Each number is 128 + 32 x the weight over the matrix's rms, rounded and kept within 0 to 255. Layers, rows and columns count from 0. Numbers have three digits each.

# layer 6 MLP up, 896x224, rms 0.0809, rows 758-786, columns 112-223
143171092091083130109080129126184094069158174069128170201153127086140132078153123124088129126131136103079189054111127104095155130107134098172117112045150127136176158109080059160120094126150091141117117054121132142136122125110123225145105090134112142144150119115142175120120150200126142156084159154101137145122179127122111139170123172086
119133105121117137068118144053084134146107122133201199166164112097120132128148155117123074116151108097146154076129132137064111150122124149119102123108138116153165138089107118160141117096127080154155093090138177142149159103101069141074127150179128139098160121153123134164123150132084150204128102123078157161128074126073148151163174138109
151131130089104138167146167112151205118152144106147131086130128057136105153126163181139090203080164172157137125086089110163129108125124110126107165138101124146150161116117127180140186149163109144084061081122154093149161130110146091120129125156101113183103078148094143104110162108139173102155154125125170123107157116091115123138117131098
120111131099129142244066108122091157101100129134162126132150085101177144132139129142091131146124145117158100138119120130097110108128173090115086157124106118111156138141191149108141130151135124151116104121130121151121130129147146150142086149111136106139146155108163088164126184144120126094126145186155088175121098140137112187125106182167
136178123117175140190122108167124203096194096156208045077144071128142110122156112087154081162115156121135136072138151142129144169150106088137119159140086090112118083115132160083155139100139178112141099153154135177109177139180182096081099155104097105179131160141154149095110133158094064087126147129143195121111126148126075105082088114151
169103091128114120178140125107129134140161137171144119088121063149147108085182128106126124122125150134141143110098128108103148114131162134128122106124101174162126152128113152086095128121145124083173105166120198156099153112076108118126168156078112068161148118101157100154204115149172127116121100146094174173162137164113112140112172152101
183148105102139141116170143076132088085163119103156067138085099125171125107160163075134154125094105183127146092155173135068203155139122112173118149101135107094112102167171109103138099106156123095140055099107175152089165102125122134092182214057068123144143079109065115111161130193116104122140134075109128108129095151111153185153112122150
119081116102093199166166161160180133108143114078211046089168112128113103151188129120164091168117145151079131119130137130148163102166138127134106123107079101129105117068129096118154149091077170114129085117136110130048169153140146124103130111113114169152114134142137114167157151203175136105077125103141145159094140097117048154152143153178
144145129048144123123087076083096114076066192133109091215129154183181143118117138133122073106147083163060147069079136121101164182144115107182106125072191148080102102085137083164143122136138126104132190134197145121126118063113130195097151170112110148120180148133113148107155169140090155079146112129093143151154107165143112140095085144103
117100157155158152167135131140111103112164082113141131176178128122165103134092127048123115132084127133165111189152128182114154152126046132133209120098097124084138126127202108108108109200152103133168108103118137169116062163123156162045130133141096172124113112066117103113134185133066122125161111143104160180210158142128120161083113122108
118153150098144075169124161122113130112095106122134120091199153127116096166149129144108129154122142138119101160118145037160155192144176136134156158094144168153120058199126153082174127127120118158086080156085109147082126103073188091099106176052154072190194143137132170103144143128176081089077050147113123100129128189161104130089123163093
087123070149103087153146115145080174170170091108163117053140108173152103132158177096058132123195143140133132181054084144153109141121131107135092118115090111178137183054080100123108127115136136095134049106142125204100164114176121105140168096118134143154126165121121049108071149135158147115086162119127154106150114135100097096112161143132
172107155140118180160056146187109136058119091066119088103139075091138127091152123107121162126150154188120115123102187076094110141056149083117147156111176145146158173117150141101104083083138202091086055142201094124130182144179104118137147160077084044196167091121132135128148173158196116109151082157120179142133167113105073156116077140130
084144112168099106101164097130141176122169155070170109099124133129121149083191136134136129167131110100126181069119094105088138097117105142118152168113132113156148122085156120151120126052115114095058156156141093130163146132070106135097150090115162176188110061116120100120097148167143149071093165132111119107132110187124126132122185110120
114131141116121114169128151117115072120151129136131110075156118097146126114136181100141127111134128129159076091103196132141169144159157140085151113138111117123199140148163071174098064148052130095120098143109089126070106152100186152113169145072114099121143139171181157134206123199122064123145079097099198166143130163134164064153126141119
144139102076119169091171114103132103145100105099137116109121110184146135180177171021115133172145119128120144128142098191158118158150110069128059151118119130135105127140099102120168179180157093123175119126150125143118120098133123103109161136140103094099124169145058090158110158098171084112110119118133158157125133130156144194076142202098
123122141045106186103131180187149122128146115100092070129220126140149131113152150156039119139166104071097146159100134158148136158104137112128127135135124166192137084082147069061154161186147136079123144182146105092111156179168151166138135189095082129063137091139102090182083125182082129107066144150108088138116074150162141142117096197176
177153119146162103153127104105121125106120149133147140114138119175129131105124166136136169146180144151073149121101108054116129150105209120092131160131122122123163161086109061119195127180143156073085139084157100135099153082094142128093145150147094162121120094163121127086099164094156088131122157162042117111126056173134148128095112100116
137180107148103086152150095163094120086123200165147121132159114095143156120174143168115110125157110103165094109162154119081120127141106146016070109109160056134173105108168073065118134117170132090127119077134134108147138142143129084138091163107051136076142159156115174143138153103087139194107133130075140141120094149128143119136093142021
178136101148113099114121160142171110110127135116149124154115117069154203108095119100155157127108145117088135074133134146128152155098122019122094124110108076124165118101135092142124166135106106147095142097113102112115131129102091099117204088143162168115116066130108167168128178197118153153123149099082116174176119087108100133086125187138
109136152142098179131106138161120202147130122130182200147153044149156080151116081120152078092139084072143180118103124120121134106122091135146154122114123146206085103163126156116113107089131114086116105115163074137136128134165098155097089139093118180153195162146118155139208133153099088081136122175141095123150189096103136115101117116149
137138113109148134135115152163096154066143130157116122096113126131101150093093163027174159075204174142086191119097097118115216149175087114131133056084109186145115069181081146099128133126168095138114072062134161122095115127134094146076142113081086051145139115102111127071159117209183145187105152106069129158158174144088069124099102115116
107137145087074144039079132203106154083207115130130083062143123154134133142172188045095142104104115112154165018137084145168152143163109093115123163084127074136112089136109102086111112181190083098145096131139071155169171120181185172127171171084122148124125069130118105110101142125172103136109145125109159107150115100121111115130126121140
190184086128158137166116181181140114091132121114167147147109043153134096069147134164148166082153123056153113123120111119120143127116096101119140156095087163135111102178157142114142115082197144162195090106123216155147125143168070082070137183117166106106142157111123067082129126097129130155148090091157116164141123139068141168112109120150
137158115173097143131154153161184124130102157152177169189111107227157185075165167117102134098198131066056100043061128116127113121092094135121151081051121126107172188159144163121138092055131148062101103148165156105107103140097155170108141102098064147150181105162147169149161168132101103159132059116159124148113118213170116139142101158075
127173099158144100153170149074092131034114109060130069182183073145145180141148105129104081139221158112124052102128111113162142128149127040111185125094123144149124104112210126112205123053206187124098105123132139231145176059128127131104148140065110169149169107097042130121178169160078115144140137060091143187133100151104148169140120076144
108161131117129184074128158177201175104117166093184177196175129134128131119134144141148094094083124136167136066124117116171119110113060075123085115080130180156147101107171120124229119106104080155081145119164160114147135155107167110119101133112142102154152126134136104146096205122119112151099128162119071157131136111100127179158140138084
223176105115107114115128152105119129111184093063132128159146139149116148138142144136178110124081134116162103121078131088081133142143158125110150152122118070153163190098113100100100128129139128170108141109104071137152143121147136141077120127164123187110123097099121080206143123170075117161123140137123139159188138110137122093111184123150
134102144120078099135097123224076113111198137108143119141135126145139136144151166113119084083182124101155159084151164133064142099177126149119111096100133062160104098066193090083096098131129133070132130099073092140130146174144105154120122093133087177119177152116176143147159147109114109163105135155076152130082082154161116118168199138148
# layer 6 MLP down (transposed), 896x224, rms 0.0863, rows 758-786, columns 112-223
164079141135095176182154154135140160117129134145081168074050110133122077174139104099093124156132136129175075103148117187052137135132137119132141131129116154088157085095177114139090118143075120162103111065152108170161138128120142127062128163161158080166127142134109130159234109098110118100170113081085179081127149060168101166220162145142
088147164127108104094121087213111058140085155183093110133138166151070057177089125126188107099121140132120175168108070118143047115052130208142157145158087106093164124117155210135134136145140124115113174172145121137134112109153167097119103110169147118157148169145124099109096142096136121168172094126130114128130167097116171113118085115160
134091113149061117064104141158133098147155140089132129189094150087154178159151095160138099061124125140119111200174136112100140127133136142092131101159139155094164088073149131094070085144097132158187095136159120109159125188097118157136080136154135160156088167147139095189183135094139154102100136136128138099088104156114142133096143094132
101161141065169097098066106176081143113106135178106137074137081159012150124125082169131100017119119097120086154142156107089130165129116136132119066157081167121110081112125106125115099132117086139154149104216131105148157158186119127098144126070115120079144149127127107096112140126111184132116143157171112165152154134139121047127162119173
184078125116159086109130128117145096133151114128136152129151131106107139156144091077144108136139145130114116143163137142162110133081116149178106159144168158172114125140136163114166142096150141141079147179084104139113157141122154169106096144065179133142177124132125132085136112133087145063121132119157085107120100165107097149141188150056
139103100205125130113103147139175125155121102091147127151065120145150040112090123142114073155166138089102129158138101080093148139149144206107149128126123114064119145115138122078082141135083120128152173118146169155171113139169180103056132167165120130104121136114156132125116133089135111098153163127178140059114146111107194138106132093204
144084144121104138070143095094160168100137199206132152088157178109175142126178104145135165138166076134123136117115171121166143085122078072126086181081091082124153120108083155075074106113110044086120176138107109121155168120126081198115119145068114133128111086146178125154156108193109084127197181142072163070165162103075089138140126184145
137160060133146107106154131155132084097122118118158140079182103164123044084231079133139171083102161110182125162125114112100088142112086138165135182147094152119198147141172111073160159064115112156150161142117109102132100105155159068114138134175112095182101118188160173116142084157112190142123109096134171110179090109066138109141143103123
095159143121089139189070104103141000141166048148075107101100143119116064164134143125060165130119129136135149145122070080198102140167113109100121112151147105173129130099131132124057142166173169158202122149161177186082102139136068148138179106074128072154051196127110120140142113122118080144146075087144209161162129097116087084109117176110
131133142153132184118102156118143138099122143093096077104127080104107069145061116114152149122101090154149162159109134118143145130157174104091143176086062104089107139085068132165125121178123108157115167124096133083110156132128124088073114119174105198151089136147123101158104107155168075099115120103138234086116129166119146145118124138116
185152128125135152169086166180141155099037191136155111143083047109133107160153138133123204172170144146130132115084118113082137144095107193133169141076208123153060135146120115114102122125125165164103076155117137086097121063110134108080116117111135163128170159108065142148162095100156128154106058165135119102101081146119099128135168092102
110152138103107111123134080099131111028134191090123147105110107136161099130149168102178107188098108138091139152093145099232109169142093145154161205129125111100156157172158149132132143135108096099144189135086144131133144124125131147076160103162098147090110100146120238116112126172078116112111140210133127090103114152122167110118180115126
149166138176106149103141142078106134063148089155101102131066165107112131168143120159137122143127085095174151138111097130142130144130127150118151142092174146087120025146074123125154138168164082157181117137143149129097100117118134093149128081165154128150116112136124169198145164121118102137212135185105096077119126153102148063153080103130
151092108140139185098099120121107081128057083164168118180128117136128159135122124095141148131126149098159146102121191108172068115151167138119082099141123113117163105140143149130099125139131206128146164105103133109081128148121146149131094148149074126110146121125162103126127125136117109146096112136162183210152090153178079134127070164101
206187130169128120082096170128129119159143160153151121142125149123079018164140120159098145130113149098110120154085128127123158132228103156170207132110111133146096129134143142137110140166157107126105171110150112076170202134134118142110144139122123070081082068152147135100100105106069129128127152154088122110107116131125112116121161154133
104150164169149166161111102195137113138192133121127086127141128146202044112151102212132078117116126143129143101113120154116086094100158105145096100206156068138082134137127137154107100158129112109134117139146129145096191174206103085125116124132097125093123121124151173090164109086145108140151125172108120103131125156163135104109132146184
119120111139126053161178129076135114117141172141110098132105101062104035104179102144163086090085158090136106133168139125135100121104143153133126115152106132106087169170083139069148157080143116110180153088161127103112104210116156107167143130140084127079156118138154169148160151112200158122124110141175143142122092198096109106132137090186
117183085100114147121082185135093145137124136089150101080137111118100093129097117050133121072084122143223098134106147138146070149117089157144155214106115059100100096137102190148057100128079135148157144146102159122126164130162149187088138085147118111138108157149097168137123092136123123163137153108165107118100125072077142108116167125111
088162156112090176174155122162155099140073112101171148150101069145157090118134143142160145092152141067061136114134122145152158120135162144168146117158161153167135162141146202151184124074111116145140160142080140118133154104170077167099148114107068138078128099121182085131144098129189116093085078145133179140134120132052085187091055096081
136106127136143117141101139154159126127137124139132141129115133124096255111111106134112122142117108132120117138142144119135112134138139076130131103110116148135146143090119117118119143143109137119129132114134147108129152125134148127107161121145119130115090119132118134123105122073107125126142135128126124105109136082129133122136140101143
036183126113183094193126171207148167128147125070124144125088079113143057094102121113176157136116163087149107114113092174147203165189104090138104143088163056138175136148083141137111114090072194142133168108120157170094089053126146067122088219130103085183116133189136121131095149081101041143112094138133155094163064109119183157088110140126
216096127128124182102076112143122072109154112122196137139145083079105062108124088138111102132117083133105145163102171144146093150136089166139164127104117133194111093154127120036160165092103091188110098145151150099132165143163097108073160082150132108098123121126163138112131138137137138155110105145119123133137084138132142103160175199106
167113127135122119131153114137126150099194179102138161177177087115124105119134128103168094178184131196074148152131157144152083180047148064193101126129109133154109199175151171112121146094150117099058080181085104130152094121089099093141151180101140155091154111152161131093143131175100132194121086170143101112167095172102123122121189144136
139165155111174069106096160067153141122148048147137065128168163115124104102172144091192172096132102148178113099090084157157145202145106088133136136177077077132167118168073147129161090171076166117162093131119084140134129148135107119109127130117107110106166124131133128108149157142179098088151132158114070088099156147155090097163157158211
064119183142068122109153135137093112160132131122119168134077154144088152109138132136085135104113184131146072184150157086165123124104120156106146146113115121133130091092057088139097152174130122070148055123097146157177166166116134109119090105119154121141070137126146149153068076203120081176089187066119140098084092073122161118100166092156
091135169180133178173136171144138172170100121110132108098146106102121255136133115151110110131149161093173122136200154101136119086124131004085128170179146105123087147144114149105117131101127172112144122155079114174104134122131157074158101134103116128121162132128160134118147098132130099128108119165146094126093090119000122141179103122152
194156148091090066087114100165162114150103091051046106124048121099100198105159175146121106165117124091151155153167179143083117141153214125078150119166161105075165093124119132157140105110148164135098068083105104155161158161068136135091189163152124151162111170147169088138092145167133147105160124112155111108127075131084175132099199148118
107154133137171158107115113129122115144134160138133107139131114147115136120124112179113117161162094147144103184156091130163139149164125152105136116152078155127108107142113141175150150142134152129102148128133146090137153137082065154174159145103119097124167127124097125124157134097197135112136102105083118072144096078083095127122114162130
129172121094138114112138130089166099144091124147115125115169129078119156109101145158102125192121115147110153133084068152191157128121157090157166163137123148101162144179100184140196156108121165146153133174154141135091117121066133104103110113123154100141112084119068106123125110161120136104131100097143094124186164116102091128080077142135